config.toml
hidden_size = 160
num_key_value_heads = 2
vocab_size = 1024
hidden_act = "tanh_gelu"
norm_place = "pre"
qk_norm = false
init_std_up = 0.0395
weight_decay = 0.07
lr_head = 0.00562
max_seq_len = 256
doc_mask = true
dataset = "wikipedia_en"
Each number is 128 + 32 x the weight over its row's rms, rounded and kept within 0 to 255. Layers, rows and columns count from 0. Numbers have three digits each. The size before them is the row's rms in percent of the matrix's.

# layer 4 MLP up, 1280x160, rms 0.103, rows 346-518, columns 0-79
098:164157089146109125134118102134127018182081152135119152146146157136147191151113199137095144135103083171148117100119109124067156106137174159113131157115073105098102143114119064153069097136153137105182130122115186136139090128116185136128101124
101:179112087140159133168112082116127128137149133085152104135113179062178161076185162099112061145122155159118193116126141153126110141121124151182127154162128074100064126123053094129133123085115136138131141103146061101140135054168110157137080080
110:170172088159088122178119108146121087152133142150162196144094129125086164123131165138023061148095182164128125160148099086111156134133153128155088135136070093131118168123159063130174087198205166122086137126138098161202186070091165143139085139
101:143109111086102068170149135173084145155160144114106104101096139126204085156120151152119144143173076118124108139137161123083098141136144163091113132129149122119077113167140187124142077165150191093092162128099129147177050162117052099118053095
104:223143145124114099137068110096104163155119118146123171115071132107143123116108140123131071120052190113126125147127193104085125125110119107195135122128103106150089120117091172074168134146145191140085133123153079200126094069049122119187149125
104:122171117146192198146091144135071127155169131180138068173164126110134171085123124136180050144104073153127198106201088168175137164122123154131045131128096104141123147133087153117098127143141102155079081171135136163115143125106133113164100139
103:129196106111141175147165114163175168121103090136147066121147137088125105090103151119138108142153116164105104151142116157079112113089143156104098120168116187111130120187083143192126134077115173108148088178142174148132109122140146180122109080
101:107111171074166109153132136140124128109130076135083124206100129106110121070136147154126112122131113150130155182122150165097119149099144188145185126097131108048168176063147151105118161099122124074163164121148158136134159097084130115150126138
109:157094111100090133157142141149109114147112090103105134109116105117146068093155146176101109149159153128136101113153118161112126112093142181074121148116108112122080146186163180129183102127130180116188199124128121207174155122130076183170055134
098:192115124111130149136101158141130141170078193098137087182153134135147170062153131152142115133083138106127152158111099148105130178123099118198064127120114189114138139111149150115103141124177200147053117119138097150102129094089167118202152126
078:135178123188149090135140144051143104089110110144131157138141152132165212198092195192137093105127134135120114160138093101176098122105122115178153152134138103121086104161121124131172100170135134089166094183124140130095152086087126064087102112
095:182104182130111101115130120091116126096109097092123123196036122070167148134085139124128118123090144106132201119140146134148096115120117154133084046125120123099183186132095149144144132130161125116137095099120139165071121112125143147176151109
106:122118083081115061155122123112163128127135102121132119165157128122167125079121124149073082135092136188101142183154125132141189183118158102113114117142066144136112190114116145130141061152146149160205101150109044205173162137116081123130130103
095:178152124114107098150113100149141084192111127138083133173112143087164085076118132124135123167099129166108092051172123103113147125134105087154149076141149159140128124042121209122064144111143181153131107137114070161212152128111108093190116131
102:121146055160111089134106137121060130136219157121181163123079133156106138138157139103132063155132179148125141121142138113125159102093118093188134156131127134078086132136119134079164116206143155152095178136148113162108103128135055120149121111
098:165163115074076112127096125170089121143084124131129184135080133107205103118139168150113038119142126138115146134160175125109092089126099175147145160151119148104126175099097134095135118136106143079168118156125076138172145119113086146193159127
098:153098201118090113177142146076143093115126114157139125114123180135140139109131107113128098122078112164135150119187159169120132173140109183141079117119152101141105181087123103076104145086127153122139127094123152112146193091118123070154090120
109:192142097111130140142106112105151140174149147144141140168136149087155203070142187160072053103157118156137161181138133093138162143130135156152144127134093099146123144129111113148142043138134118151063094082133141140192102115115196147125116118
093:143120155115186160129094118100070183164132118109089066152142120088156093136091133131171149144145134142143135154145152151135105090128133108126144120165094111177117127168143201083102106090126109058057159143103055139129082181060123168135108123
081:138186144069046108161066061134060123145113112163121185069111158093104058133097108145144123137104188099123141131106162134110139085126070112158061112123117119126146135117171199102089091162127125092142151195122105149094141101119133183162162098
112:162131140142162103113116069094107103111154122052114174115101171125138140119125122194120124091086115164127116141138166144139097106111179157159107088131161071125101117130076123030162125103156121135152166175098070160130157169116194127157037132
106:117117115121145108123145098138098076132112151137104100071127156188103114130160148145084112122093103150124092140170116105059127150102169143175136134133192167111100161153154139171108114168148156111101098117072143127109179147075075126221099149
108:135200122179152109172102103051119113146150108110110110202094155078157145114124179120201113118101136140133114150181162142165107135144118138133128088163072071146112142149096117084145086070187111077122102140106135169129081045078173109117120128
103:149151148088145142148121120155101151135111157150156183167123156113099147122134171183123128119086130082120146169104160182095101179097068167147075089118101154142156139137111113115154146145153111099142177072119175103095161107169085105107141087
097:172096132114185119159100114092150179158166093062150145146098159071108156100075133139144142160115121161124127110141144168121084177104078169092089075132047147143135140125142145038109101093138114155131143181147129145094116122134121107169138108
103:104187145075132169162112176169123115107093103100101111133131083123114108150146181119145087159131146139118127126063189168111148121107082134118154156136078103070195136162104162095157126112151102125153171146151138188110185154106127149108144103
085:217132066167074129109156173069112127114107115144109154116140101137186165120091123088159113107115106106119124154105189156112071063100155117085139092210119115154134141166139095102113127188121144057136080106104110195130201189111133090109099136
113:194163106119155145135113168136160138100104097105098100123069135100132137133124128176103094152131106138129140160145127145052085130134111195213145155131116140083194147097153169091115106126141195135111144156139124201149117089119133144140123115
054:144151115112157137156179084133084161102125110111168074107101164091119067160203174123139127140107134105059180122138187144086184121129073130142097088143122116159076124159130144058166097129101062128175111160140094127138127123050163125146107146
100:125128136115137140193086132159083109108157135143141074158111108121183184133135122116187104157152158135128095096162095128176120162107097143150055120137134161184185192120147089166048116113137196079179104128106103156130145110100095126214111133
099:159084136135115139223135189132169148140126138148164114160136142134140119095109153151207102153139122097131143097098178095100049139109103151109124090133101069099116138157144147116151147188135154072105134121114189122097107092135127064136126095
106:151090135170119132171105130133143136158146165120157093194113113093134174047163129125089097154134168107143138161116228113168071132094159206122082100138148156116139178079182164152065110128139148119111159072162119153158156078131161176195165114
101:133163127127114183151134115132160143162154132196131093171106109102119181154123104115107127159127136096131140141135212087133167120106042144125102110103132095151180178063114221125108123106183164083103125111132153174170121114108100082159144100
102:149155066112103161108125142141115157163120106118165030117087148109153187086166115154147093112078098090127118176143109163140137145063115123124058071170081184112109119114087198137178173145132121151136183124110151105094159171101125144136105140
113:135145119130127112142108093096148111153177118064196126168108175161100133109140122135132088142113139147142132102101168141120088156105077106159107115106147129114125187117122116113121159087146140084100097128134078209141132083086188093108143132
103:120174204107158123144103106144109070171142173146090174150182100088206110136164142152130133178151115177128099118179117118059119128118120196164116052129106130087071135120130173177092104061125143112158113128131100130189121119103097133133064173
094:110095105157096107165097207136150107163148136161144160113122179141137129091127111139098161123080147143128123120111184097131150082122179123131154121156152102123108157145112202105127100174135126145129158124101068110078149149118175154135121062
087:116109136160127154118080125080099123080187070154183114128122113153102126103125151076109119147145149111148169162142192142117097090134164114088109073144108103157042170075116114106116142206108139072050142193075160201092127105107103107197120130
107:146114138157159132174111150126107121191075144140126125133100169133106129136097175202157151167130161100131075100158102171120105133110120198123114132080071109119210152100130107133114085113173163026143079118101097101178116127065095099171109145
096:130166150108067165156133093097111146107099099163151219170153108117154126135145106149141126162150161147105214177113140202068130138119123083117121076172123158154164123110060143115161160127150122125073147165124070137080133139056143144106139076
104:119178110136101124118170120096124078173123064080165111153112157097082082136119224152122115155141118146133141163119135129118155106131163186057064161126102111076077178114141118123144065186145154074126096215157138156123158129102152160093102118
092:110148079131141163125107158104115172160140143143143124067117153097108140109129165067122125119112126131127153147167169176122150080153129161103131182153107062154143111182072221055119090069106157115088142111161125126120074123094126100174100109
082:163078086149108157118067193139077195142160097143160109119112145108157130125101120102092107119113101136128129079163124137138162130129044139101170084143142083090151146155086144091125161141107106063105119115101128097117111122121076130081131102
104:106175104108152198125117094177130080129122184112145123103124159081098150093104144153125056133108197151124131060088117176170173146100114100110138149169123150133125163144102141137075134190116101101126102141129090095102211152079136171130139098
117:164114115098147148139120166088086138136165125139141081117100137149147155124164161104100114127124131133135134158151146130099147109132120102162093126157161132113045126112177154093149177145168153128075146119138127160099120148059147136117145073
091:136094121077147147125090150156079142088157147103138110177127175142143197107146134123086107121102097161113164153140184128147150154101101159119098115165100119134114145168088182129105126130154104090170167147152103143111116148110116099155114062
095:144114105127090093131099115049088088143167137147191164155122089124112181121150098181150132159122099135132125134137167147110139073120143154148077092117078161081139167095128125148163089187130181134178103206194150141146128121130117165202115123
079:229077098094097145186114146121094153132170122137124126124179109097162129105085126130120096158166144071130117159091047192129133102129173142171133098175132193195117133171158145149100092177124148081088109108069170165162142125070100151081073095
099:119148093107152168146096130090144106131135179127172143129106115102150162130112119171158080127117108133139179153148148111134109133089066119118060064177114127158097103131121127109176103172116090112092115114129141094154127157188179089102074095
107:171112155142182156171150135080140094157132144130196097170141151046078114081154161126145100147143128116131113148148160129139114084109084191127097104182168081075100223110125121119120162149124132095144078119070120142146207121173140114142107116
106:094165138181131140154104152126116098131154107103152132098068124120140151117131195117152130144179145151126102082135145133071066138111080110127123091151083146089121145145110100136109194145123131063132132164158130183152084135112115107135153138
109:154094051157109143176099129118070136154136151062142099147142118081150202084200151192052117114139146119134071117177158112068110133111141151133120152131173140117135154140094102106134093140177213096093125119102096158114149105100140184156133141
105:144137235112119167120171121150107095145112087161178103197115107120098134142142182134086060181106096125131167094123173215143174079114083109125124105108118131068084186110107176071159156097154127034073150156107106139110183124125165083138161104
098:109083099146100125168143157123097137118176172136084123101131064172141101143173117198093158158125134145114139091112121124119178163121095105166105113152111183117135226076165165132112144166150158125117138112095193107147192143125101200115140102
102:160139106102106108129134121140109039103113081144172161096127135136114137111125104113188002124130078157135126125142140125059115123123103153175110072214113092174123124133142089120176184148125141138146137126074116152122126133110163142195078117
101:156113088140169158131083142119076127168158137106143127124148137066180177105126123133105126163113184123132115105222116142142108118095097146171064163163133171196189131128152184119081094100080120069188135110174080146087120153113088183121064107
093:157217139142185128138073154143113124168200140120139122108107203103124137108161176151096104183163121141125105116150147145155173127140100107104145147128137052077099124127140141087143117149146117115086116083155148161113088112139138112147115089
106:205135171118097147164146078087076136143183160130246115168092095144088186140119116140137107080123082081137169130124150101121099117080074141102119103117105120098113174116121180137151143166134165087125137138131164144102132089139120109132169116
100:180115130125100116153058103148090131201146129135131109119138106105116178157120192112073140144135161121136160176183148115150128085138124150076095091126170063139119102113117130112191085121135125089105165186158086114093106086078188144145157118
108:174113142153091135151120150163085113130106164095146110152143118106105096104097218180054130120141099131126158105127125168069163142119105143142099152127134101111125149102132067145120157151142131042123089146103161132126151150030104108160112096
098:156051026122140113135109117099114170114098127101101087120134117118151143149101139134119131163119144188137088151135122133030094141130118153143100120149068123137122150115141157068057045141100143160122126176161104120112126159163181127156137110
110:203169148123152090141099135126102098155139067152146149122078201121125166107176188124170142130106109150137143101140115143099126115117153146135102136123141137169083131120095107092129101177135170139111114129089157131209132102115141100134081121
102:159157065116166122187143103173125083115141129067112149191103145095128102089077139125136054135096138179110122112116096163134151110102092095059114100122087131136122136127116106067112136186144077126143186150168142136114085133137144144125125060
099:157081093100071163138066177105117135134131100158127160070118127112137146049109157170122065119125078173130144131141118185118135143109076169129073184152111154079120175072096083103135117090143135127148086129175082140128168121132149156170165111
086:142169114136138182177088144149097083113092156100120116169150191168104070149181168125078124200171110105144088136128125134108070143103041121171154119128127106129143111128130120089149171128127120127157126131140086112130099101177168093135163095
102:132186057025151113111135126077089107125166081154085183088141162098163129139150177113186163150055098131112131182135132129152161137093123183103097079126081146134153116095101143117147113113116128102191099142103069184140148214094089134164061110
109:136100131147148141158123158094140141139109137112136084127078160083112134108119216176180127138116155091124238174146169155183153072123115111137092132137103119040109099139117147154166151188155146094110076174130119135114146068104087123107164116
114:153119087117094139125161146150128097176124078136150124119134175078126077066144171105112092098097160111118151181080091177103201130087110187152133171164166124136137103131146087149091112127136126122129128090116132113119145200075160141127070100
098:124135083081106117161148123145167119176152110175099161200066152071150103115165153097162114176076098131125090137162134140087052164134091166151095067133098146151121144117110153078126185115174194134124128134134136132153117065131089138142133127
103:120194151131098121128078118131158185122120162108102067127085172100136097099158091146125120126111101128114134176089127134163171175115163122094136140121090143085137133135136186051118100135155128103146138159136125174180155080130117121146097132
104:138146123115130097127090105139160088123134123153168152170081154116102149171124135107106061135115105126130167131135132148133201157108108165129121064141095073178075134123135104035148134159132163154162100090131071141112172069128168148125104100
091:198127185136106113146128086143081141143128117076125125197103125132130094048110160122088118181134131104136206105164117156095121086113147162124051140115093202134136158111158142173117116175139244126134129117138142226148094115148174149169153146
090:142151088119098095110153133187180118145132119127132107108096123134103190104193160112158135190098126117128102148184164135126156163128143169046070132161083109110122120096138160123149111117137137189070176143135108185170098108076168155092098123
103:144134110136223175141113084068064131134163139081180102129106208171101137116203125193121101134103144143129101146085086175116120189099159115143089120133102066142091147130123093081127132129140103095121117082200116104142135133135155143110128121
113:136209178063096121149142120132097097108147179108148137187132120122109160136142172113108129127128104133122143120107141095150131141100170149076119136177088078094144146084120152162120030119111139142124147121136102159150132123108179141180082078
096:144095067104124130156133107112113138111138173158088153115129168102149086090115106151125106108132211104126111200132114102157147095090122180156077148130194126105113111172122168123122113121114121132152156115186133156059137152129090116136000106
111:156124081176136155135100084066079084167145233131127186144101175113160176117125157132123105136130181162134127155145159099141123156119125107134146080187164063161112181125120157063158112116132126107067133117111025148121117140059161135127118135
103:147110178119098111129136156154096114108157100130167122169105128071122133100102207162158099168129146166137218171149142183108148097106042130156123097137131147096135110098113148187138112200130137074097082130112115148091200047140133121169142122
106:143133116111098123177122148121163130139123081098109082109110102015179111109100189154089148109142155124122169103167190114178079110129174172095139118156068163133157112181112153165127098096155126126152131143161112125114100155121116094137156122
110:089112142163197091141103119124106119112128125136132105172123077116155131122123093110177160148148063110130096146145136169058119087099153233088060121158172154104140174110137139134137142139130155061122146159133138148161091106141121079168113117
088:146186089153127117149141101090134086142141167098137109118129147088154135106170089123136131152123130189120077101143145155144081098128090093225128070122159100131122065088139166057140166166175144110107133077096134165127090130144117107154116119
097:150179056131114153158134066138128133161131105164135102097117152097166111117092141138113103129094090188143124164155154103105145184136116133171096164127090125132100159138047129115123121145143141098126097083144112126121124125078148090106024137
101:117120109125145130159117140102146161121156140124211096120119126115126106112132114127156090161121114134121086115142169076089108156116110200141119173187105077122076122154140166129100154122165131146150137183138149173151123168159080098173109046
095:152177144137125148146088166065058170099146163117160128105082124149082125132165104160153104149093130139130140093109160136147136157105104118129094150150076146160138145136151134095159074158131118117080138162133162131158188075140157152147106081
100:123126159111112129157135140128138125154098109150181094160116220105083143126117195183063141142147130139144177128090153172083155125104098124125121149102108052107147152126139087126155108127150141096107112117082145117089177140110126154131147107
108:112130172134088148179181127131115099133071159205192131178102135115123154151082122145123115151127113185121118124155119155089156122105112174104160110169125061071146136107148182150167111164133163143139097117126108133119255126124133116151131100
102:126155127118143139139105094138099072149153105126107099131114207125115086103164144120157038144123152175127148068152111118099088182122130140147117155144155092120065179132115172160136143092120096148082097177139116134142111106096198106158034114
103:124136130122059116155121158132135073143093153191169173099121115099119185154140190080140100119107111190127105101143092071090175193119089112115070139118109137120115132129109107127088137156132136114095071164137152137146123101110116118143073133
110:160123043090114126174159169106136164165081047098135152090113112072204169105113106086157114137062105147124129165174114152095091143149123124124087103133048048129138106124138132108180087099175158129078133128177124149157084158111158143135129084
110:173166168101159117122079094167140149120177082081158165146067139115146106125111139133180123141080042125099106180169118146094108152111102157096101121185109137143099122075112121101120117098149129141134138112177163163128090113089160116121097121
111:114094070100101095165083112093105149176167094188194148128107133120118173147105142154137038133146134160124140172155143131102159181110129110119137088119188166086085124122102095132164094134153147095224133106185168111168187116112097123154137092
110:121140140103126099176132147093138110146177142106092157066136168088125119179186169144127151183070097183111109134187110158074106144111141127139089113170143102179076105092154119110127101095112134141213136197149113135099132141130141162144119105
095:133111087114153148124170096122109111088133114097153168085151146157158086110125166137083155134120139121138090147152192132075084134107122174117116114124145093103157135171153174090177143131139142100106149114121114129077102194119123178095125108
102:125169070128108112167125156146126174101165172100103118067119170172101145106108133161132085167101146192111123137171106160076144147126101086111135164144088116066066090146185123126137138115161120119127116147148111147194146169085094063174155108
099:174103171105132101147119102108148054158140107118119157097145138125153121103147150140216134136084090189138085088131129195068083130123118144154078135152146110129084173086087105078130129127125127123099146116108139115141142140099143164150124143
104:166126167125099104142127134145061142150092103104105081169154158068154114155064165153120111149108108100105131166144104166103139157115061148156138118181133139118157131089155127109143170090143150032153117110126130131137136175055159174130053087
097:146151111186141172156074141096177110122192175163169115107120142127131113122157142133089104118084146101123130158085154116156146137103135122145121111169159101074104165190111091174143117138140108102130108096171072139144200078137136104079127126
088:143131153101149155172136108050117154151130152102105103124164115077145135138135126112136131138152130098103093177157140148122103078119109135098093146120094123125097070199131189154095060085172123049124112198140174133177138115125059062131131109
102:099123123153164117144086180127072187116105104143150085119107165140138129098095185159132134112114076179131099153112158153118139137116075096118143133143124144097162146098138117079078098114127120069138120111118152103123135200110144101104092111
100:096162098143164146137121089116099169139143106177099148125105130135132168154179099117128147103096096122120086118152071115140151131089121129088086160153138141137116138100136159098098106107145150134099176145177162140166180099118153107166114098
099:111156091107166144136114130110069116167192142147128118063110134155151121112197176094083146149069183127133133122161117136171167116138128095065104106144101135129124135130092144175121084135130080064154100088192113173140120166152138171118080094
090:168076125096139118143106126160146124130072129138142153116086141164088154092121135155128056092099112139123181090138186114153198161126080184153081160121089119096102183095159100114079195146136113133096151120110116129155176086127108119158114104
098:121142127088122166112162174097122091149179106128149124101112109157146139113105148096171116128069104201127232129088112111105171198137107149091102158138116125127122172126073146100105072135127143091131104125128062221112216106071095080155138113
098:176123155093085126165151092150156142134138116167145103147140091084148154082117130076122104149163103100125134159112170158125131110098148141093128091140140102094171160132155164132109123171159163070123113086083145217102118090145150094139151088
107:119156150112090163136117146101099124157141134177142132124079132127128149075103104121100152128140146128128161139224134181138124161147134177124129131099117112155150080164121156132117080078149213074074131179120156188094134140094084037150141126
085:149118101119163193133098108117167137131110122110142119087061164079102128132128155127131070125095125158143091140110184128162133166139150127117074101138088084156108120159083172071180100100154124116093121135183104148098122094144172147109100098
091:131122094117152196121115041168195115128119091060151160170115187073142165101135144159083111132108143086138149155139184120135141115115096126097142114120159096094152105197075151125173132040164181146092150099135123146118096155102148070136138132
104:174114045170131118187175094133107082182116133113099107152164108127139108098115145136091153164117094166111107166155097125067150151142116134163120131202142111120110130178112151106079107155147180153069104122098073141154151130093158121135085141
105:138163127083102134159110087092104152191156155103167086128104128068105167097163113159104138121138194163130133150143153133112163139132132177238108151164129173133102163141106151144100131074134125141112086145155135110154148095110125104185051136
104:133109089084107062161143160147116125105152165093129085098095104113114112125173129159130137095119076133096153188090108081128204109072109110139063092130143153132121113171156173116188115157132111156137093141098083120092160110122125177138118036
121:171097130067127136140160156170151156112105126143106116151030147133162143138172167226176089119074092138115088133135101167136165121087130190101100124152101146098160141168069104095137158161129161058178102086170129125117184115150086155126123130
114:137126073113130118131143108110163105176108158093165137141123134121099134091113144155171089168135122114145151187114154146161121146105121199158052166096161114057150219069150149154139119141122187114127080108150077141121225103127145133195139130
109:140165143113093090166174184158160125123111102162057164148152103130146098112148122188103104177127133117125072164136209167053121095130149195124109129151147093111161144080150115166078177077184145048090144129135177142172143091139157073174143106
089:178073074113050139159148151096128116154104127097108143111179112088168114054088138073193117130146110077116121117107140146090093089114102145164166134169142114148107069168210157148134175164090151102130157103099152154116138127111068156127119094
098:133132101098168184120101100096129157100160182121165201144147157110105121160167122118057099140087114114136157180099110112140090109093101141113102105125111050124086131111122171107148083167142139080124162135135177183121133075141141110120094100
104:161142131182128113155102104140149109163145185084116166105081144138080141121164131118122108136061151138125088113122107126171069129122164113148100108127061087129120136150139158065158090175135154102141171168144131143122107040105169121142096127
098:157089122134139125127110162160083141117183177129172119177136187098115100106152244135090142175115141167096121129113125195107132068105109215123139161148137172157136146151172104165152124099128123113130130155120122164112161141106100126131105071
113:134179085104144171152144075135106166124167185110147165105077104124126132147131091130154141148073156129102132127118102151099173138101092110104056149154107189160141137186125166089184122147143167119086174165156131171085137088097084145135116071
087:133180091112152120092181136121218089161120181099142126146122120124149101135149114120164167225137099121120154119141107157150068111108141154087116147101083123096074095140130142135164124095148161115107100161085156103142122148132060107170162137
104:160122169082116175135109161135144131139120164085161061106073104101179184078176128119091129162103128147151168175093122120117146121066136116075088123141163080127121107088099151062074081172163147092169194162146092175128151136160092113134113082
103:175146109149096160142101149154103115159175179176150120123123133095145106105193106090144103149103106202123127126186090117099137173149128177210112087136119127159166096119081098143097148140127142117204111123104079105182183070151139127090119135
098:152171089107132090183103128094121135116171150182079122076118129149171151144090191192164115142047168158114138130159086143125135167120087130134107119154083071134185093152115127138125069091145079108121126119183096123223098172094104128160129126
108:133138181147120143125068081118074111166181181173114147127111099162102124135150099143129108128169055131121119171121221139103100137121166131099112137153184160113131168141192137134172130092145166143083174172129115162099161137140148155171131129
101:134158101108147120131084171092139099163115117137141103083120176071149151143096126088150106105116099096144180161138134170136119138141182188115118097205057127129175119196148146110105110074107127095109147168197138108142074160093200142137134102
107:130134172143130093112156122105144114100166084093165120180110190129132146116115214181107094163130140145112117123116141170139180166139155159109124060161091113057151168109156130099157142088156194148138061076151154210176105129092181086138068103
099:109117111143156109200092111101141112166190155093130134097109142131167137139152123143154110135085175137144103100125129095155102167128105144146079113206124103125077126164123109095130121087127115088169126096198095127147083177123203147109070111
101:146080126098089109144155125127151090234163130159151067095143093119103121085155136141078128102090094130120098158168123141079145176133166163163090153158128105104104112166155162092178161104155169132154142137086127141103237117094151117120110095
094:114167121148131117160150121125135153164144210152117112100124117110194086126095166110067176111068136136106141127155122125085155153108117102131079128111123166141162100183146089141138042140122114089080152142100157138145080157129089154114031125
112:174173123072131088129172146095159095141091111097118157162082175071136138034066163161151146166174117127136128178165178130111083125119107182062103156125065118150098125084131104117113122098114150134207165140163144125181150093125113132127161110
112:166155159112050099169131123154123018174140125168171183100132190087133087101118183161146069126096099167123146150139109182108127107109109108128132111132167127107075151159108098112131168160123130111150132155172021110137134112149142167165103151
107:114153129119177158166123190076124160109119166178144136161115147117135098081195121132171116112163134141113177102127169179131109160096159137085127106146078121113171133158104159088139116149165090121102168130082140101133154148172143066132114097
110:185093207137127135179097156084105143187125068100139083051155178125150107125136153167105105167100084146114097118138137123089115114136127117187115129161153125123132174147136146137081065121165147075134060187093072121159146178132123106117122131
090:164132119168162112142168151140138101127158100114139140089096133134136145149192151075166046099067066187125104086128090105122165160114131131127103146134137118110073137208062102105160131069134133167100088139152120113107126072155115148131095140
097:207113121200121106174110146138074110123144124109135122153097170094139154132138161114069107146111126104142141160167110112116137103108096142138145127160139080138128145121133106201112145188142116089149158194105046135135180061139169129142130137
096:129088101136110119205144103048144129125172203119151138090141124153117115082158127103155101156163141145117105160178138124099099184117117136176049078124160139177132139139174147135149117072154164145125080111145119164176121199163131109161094134
099:171065072121165110161078155111131172145149137058123088108120120071154255058094158105155113107099114154114200104145147096146216156110105121145144096135084097082146111109102124091144120097170069121099097094115139138107118217138160091131134126
104:094091109118078110116165179100144117128136106073125200099158152097110128114196118140171095149142143115112112104084165104008100085090118131120157156165152126081172101156161184124147141173118147088164147103119125150113156160156110167144151095
102:110135153124108119168139136205130057179096117153117089107105116137115149145138126122149048143125133134118095114175176149135189129080134159111096171109073144089091132104183158160125137126128198120166139135132122124066192074137049189193115124
100:113094121145083122176109197148141096124084111148175162151108200159152150105143157196115065171156127115137121183148168134120106142127091179129106166133130113015077195104152099128166124148164177101165115178139126160151211112146123104100155135
095:151170135134135124139120135128062135191176110176217100140078177140136140065082155179114069134163115184122128115220114167112153184107074181065060140161122160086123128135123105132113096170115125154148137108161120093124120135107052153094144096
097:158171155181127182161108151082129036154092147124124115134167129107147105104119138097159073194114152128167079106145114129135092149094114084159036094133117119103111116091074084057135125150153092103157132173187150160121165163118158106147154109
099:155147126073103165114106159143157150155127129080184145105091157151109118070145174166100132141123127115136169175076177157109082201112125177070125142122085091104182108156075159095175112110118157118126106122126136136150116186144084053128107114
107:112143177144085116163105156131084152189161209152180144182091140147118137126145149103153083156175096136119219130106175080125132138092099108124039138143147177107102226139112168108151055151132174137084109156114115128127199081088206100135108105
094:165173124126089107136159134066072176116156139106129084106128121113161133151149116158126105137145143109120140083135190139132173093102115101121057122181144163195179157103111171060160137149104197114093143121128091135105185134113140123213135047
097:093085141140135160133122144129100115154141138115158172120129145053204117121111129164100156118132159152138115153139164115196153110125128128139121056127185170102080174135126155148124120169163171061127068116123106116117199154104128123140100114
103:108130163120164187136112149096162167089138164145135154140108148081129141137143156088111130160142064150093166159210131185107113124097079170145128065140095127075140098152133107084148117116183103137125116157171179191139134108128106120173101106
103:130133157104112128153072135099083162114126125112197131176102089065136171144145143142052123131100159151123116141103213162084139130120100185161039167115141160149180168098108167146138124035116202159114107145132145131121176109123144107121105087
107:201112120116140107133138162133151160138130088145108105109157127113175083110130144083111037179138185128121169157146157132096129124115122140141066111130108104120064090111141157073100168118157108108134172173114157179105128134138141068119129047
111:100117136158137125162050171160112145110128111183127073132121097150162168097144134161143105163130101090124100173113156118076132207107093189140078158116133179080191172101149103136084155129146139068137109127144140153099174089104129094140124079
076:144153094124204156109156146174110160125127116129212123190135154091146170074099178150081109114014149139159101205127144090129046149085107153143096154181088081085134169129156166180094109152169112117128197161125142149099112138123127108120132099
096:164161122132163132151078106191112140161135111145097178124107141073087116099112140157157080168161078135110131117146101121090141143109067167115126140128144194130171126179138124179117095138150098110176134149125111164161131128101144144110101111
105:146102095158099160143158091147150053143183178152097145073101154110098145120135189135128102116144135157116137140153115173049085120115104079124129126119117069150105095199133079108046122195142124085085147147109108147102096123104131185146168115
095:157130141122093084145127175112062138159097114162112169082091134178128159126064173123134062114107139160138188170146136147142149139135118114167084147102114120117129147109109124065160124141139142091065131113133098119115168107078156071204108127
109:154142052109108102185127110118140134124130155134078166124131138117149086132084122182066142171123069140114156145140149105096139109110099112190160129151168105155187133153109212094111141097141100058161120102119094145208107205107157100155082113
100:113189142095100145150142129125108120091092151142112135085163100115129125114126205125105123140103135165130106139125140136131118175102074096166098109107164134103170167139097098155118126205162125117099157140108141190123133146086118142163115148
110:121070119095132093153138115139095115097118160124132163164142137141115093117146174146095078127123057162130095140166166148060141121126074161157122136119108104095097176107092157076163171118153105088154129139096181132142186159056153120145082078
103:132142176112108088096129100131082121094108130143155192141124146145117157118102134141138088140127129158133133173128132175085117132118089163141038146125135138121130150083175105149145139153155176103104137160103192147091168105108174073129114107
107:131156136144185157108070150051087083158178189173139088131130128126128148099176162180106124123112147194136105109153108141158120155120108161199111125154102077137103105111115132103124076050122145046158100139101036122140140127104114130162105127
099:148153152118157138130147061106123070159169093074111160135108186089121094174123156156167159132133125129119139161116159180124110118118162114100167137146116050149129087165117166136088077074148122069157105142175155160125106140151125165136151119
101:123076195087101140136138129140121130115145172095131167136087112063121150109144225187058159190129153168134105139155171187126098074102145150146065148135105098169078172138067143113122133133128120119138138164114173089122164172169108097096117119
074:102117129167088144120148136080082061061186135106155142132174101128074135169161150122132155125147137114064115135110144162176120132191122130098130220123135147132114160143107106133141135113040143118148110084131159123167139112063151110150146191
106:184124086154124179153074109111133079139092074131147160191117120089130109089106133150116068176139127111122159102176161142072085162132110169158118149122134128107149196061110104134067155169200194127098062179080111199125147103101147131164120104
097:152224154131144156116161132161170097136094122096106137096121112094127101183103127122189134117051171091112137165142116157141148144107133130149123110172075156159127105149132123160158091126120142111145109152135148154113107089108168145174082142
108:105181083077179111161079113123131115137142102125148143093123126152131130152176106097077138146145110133131143207111168126098109151122144138192083078114060092130129095162086121087092104135129148150118128079184108110190108122162090151110126113
099:161185111147126212112156066163113177143124103136145144150138115110145120133160142106094090157162108090121119096153122172071176130141101125114089109112138162129150208146134096168077156121140161122062162210146153179145138093136139112147063135
091:168151114159160120099154167096140139119054119071176082209089172047153140083137169107124068122113097166105161167180139125132129145146085090092139105148044128088146093118117163092146099177157146112112104102164146176158088080097128106125166131
106:134095175186143114118103125164125095095119088122159122130136170133133127126150126163046074169062160142134112100090118160092152130080161120134134096179057058115077111106107139098200129114138127164172184176098128184144138165120114090116116141
097:156140161118159160169099143139090143125101164137145079152135141111163098064138132093121140193187149138110147069211158154097117190102107208119125147123139186086168150115108136137072115121115136157153141109114125111142149155124077129186171117
107:154193114093151151129130049101144096116154108110089138085099114126120140140080132149124053131164070128126143181140150165141181162136128119150062109126134149123125154112097137093090111114183129097166129167178106168136133164110078146136115070
091:103098054073080088128075130113117117158208134174152145084083171174136079113165138115133130164091153164127119115182136131145157128114123160163141109118189133111131144139095209158079115178105136111102122052163054115102097155127096139204090125
093:125163075060116075148097142084117174115084156105147049103120163113174094100159095139151137182115179133100143188153137191166126112114114140175041125138065168152190130140156168103104104136130092141160111110139105175176101180131084103160108123
111:120109115140108103112081090120102151182140121115139191080147153143129077110146155173080145170114204101124134185122174174082193090064158164143096146166126135096117145139108122093137157108109148144090135126126104213145182104079133110137108113
112:133140070105148116160108109131160140148146083151139118124129093130171175094186125158117077192119106151149078162145151114127104109122088160131107090169093093160140159073130158104164130104140207151083135079163122216138125128128152101189132144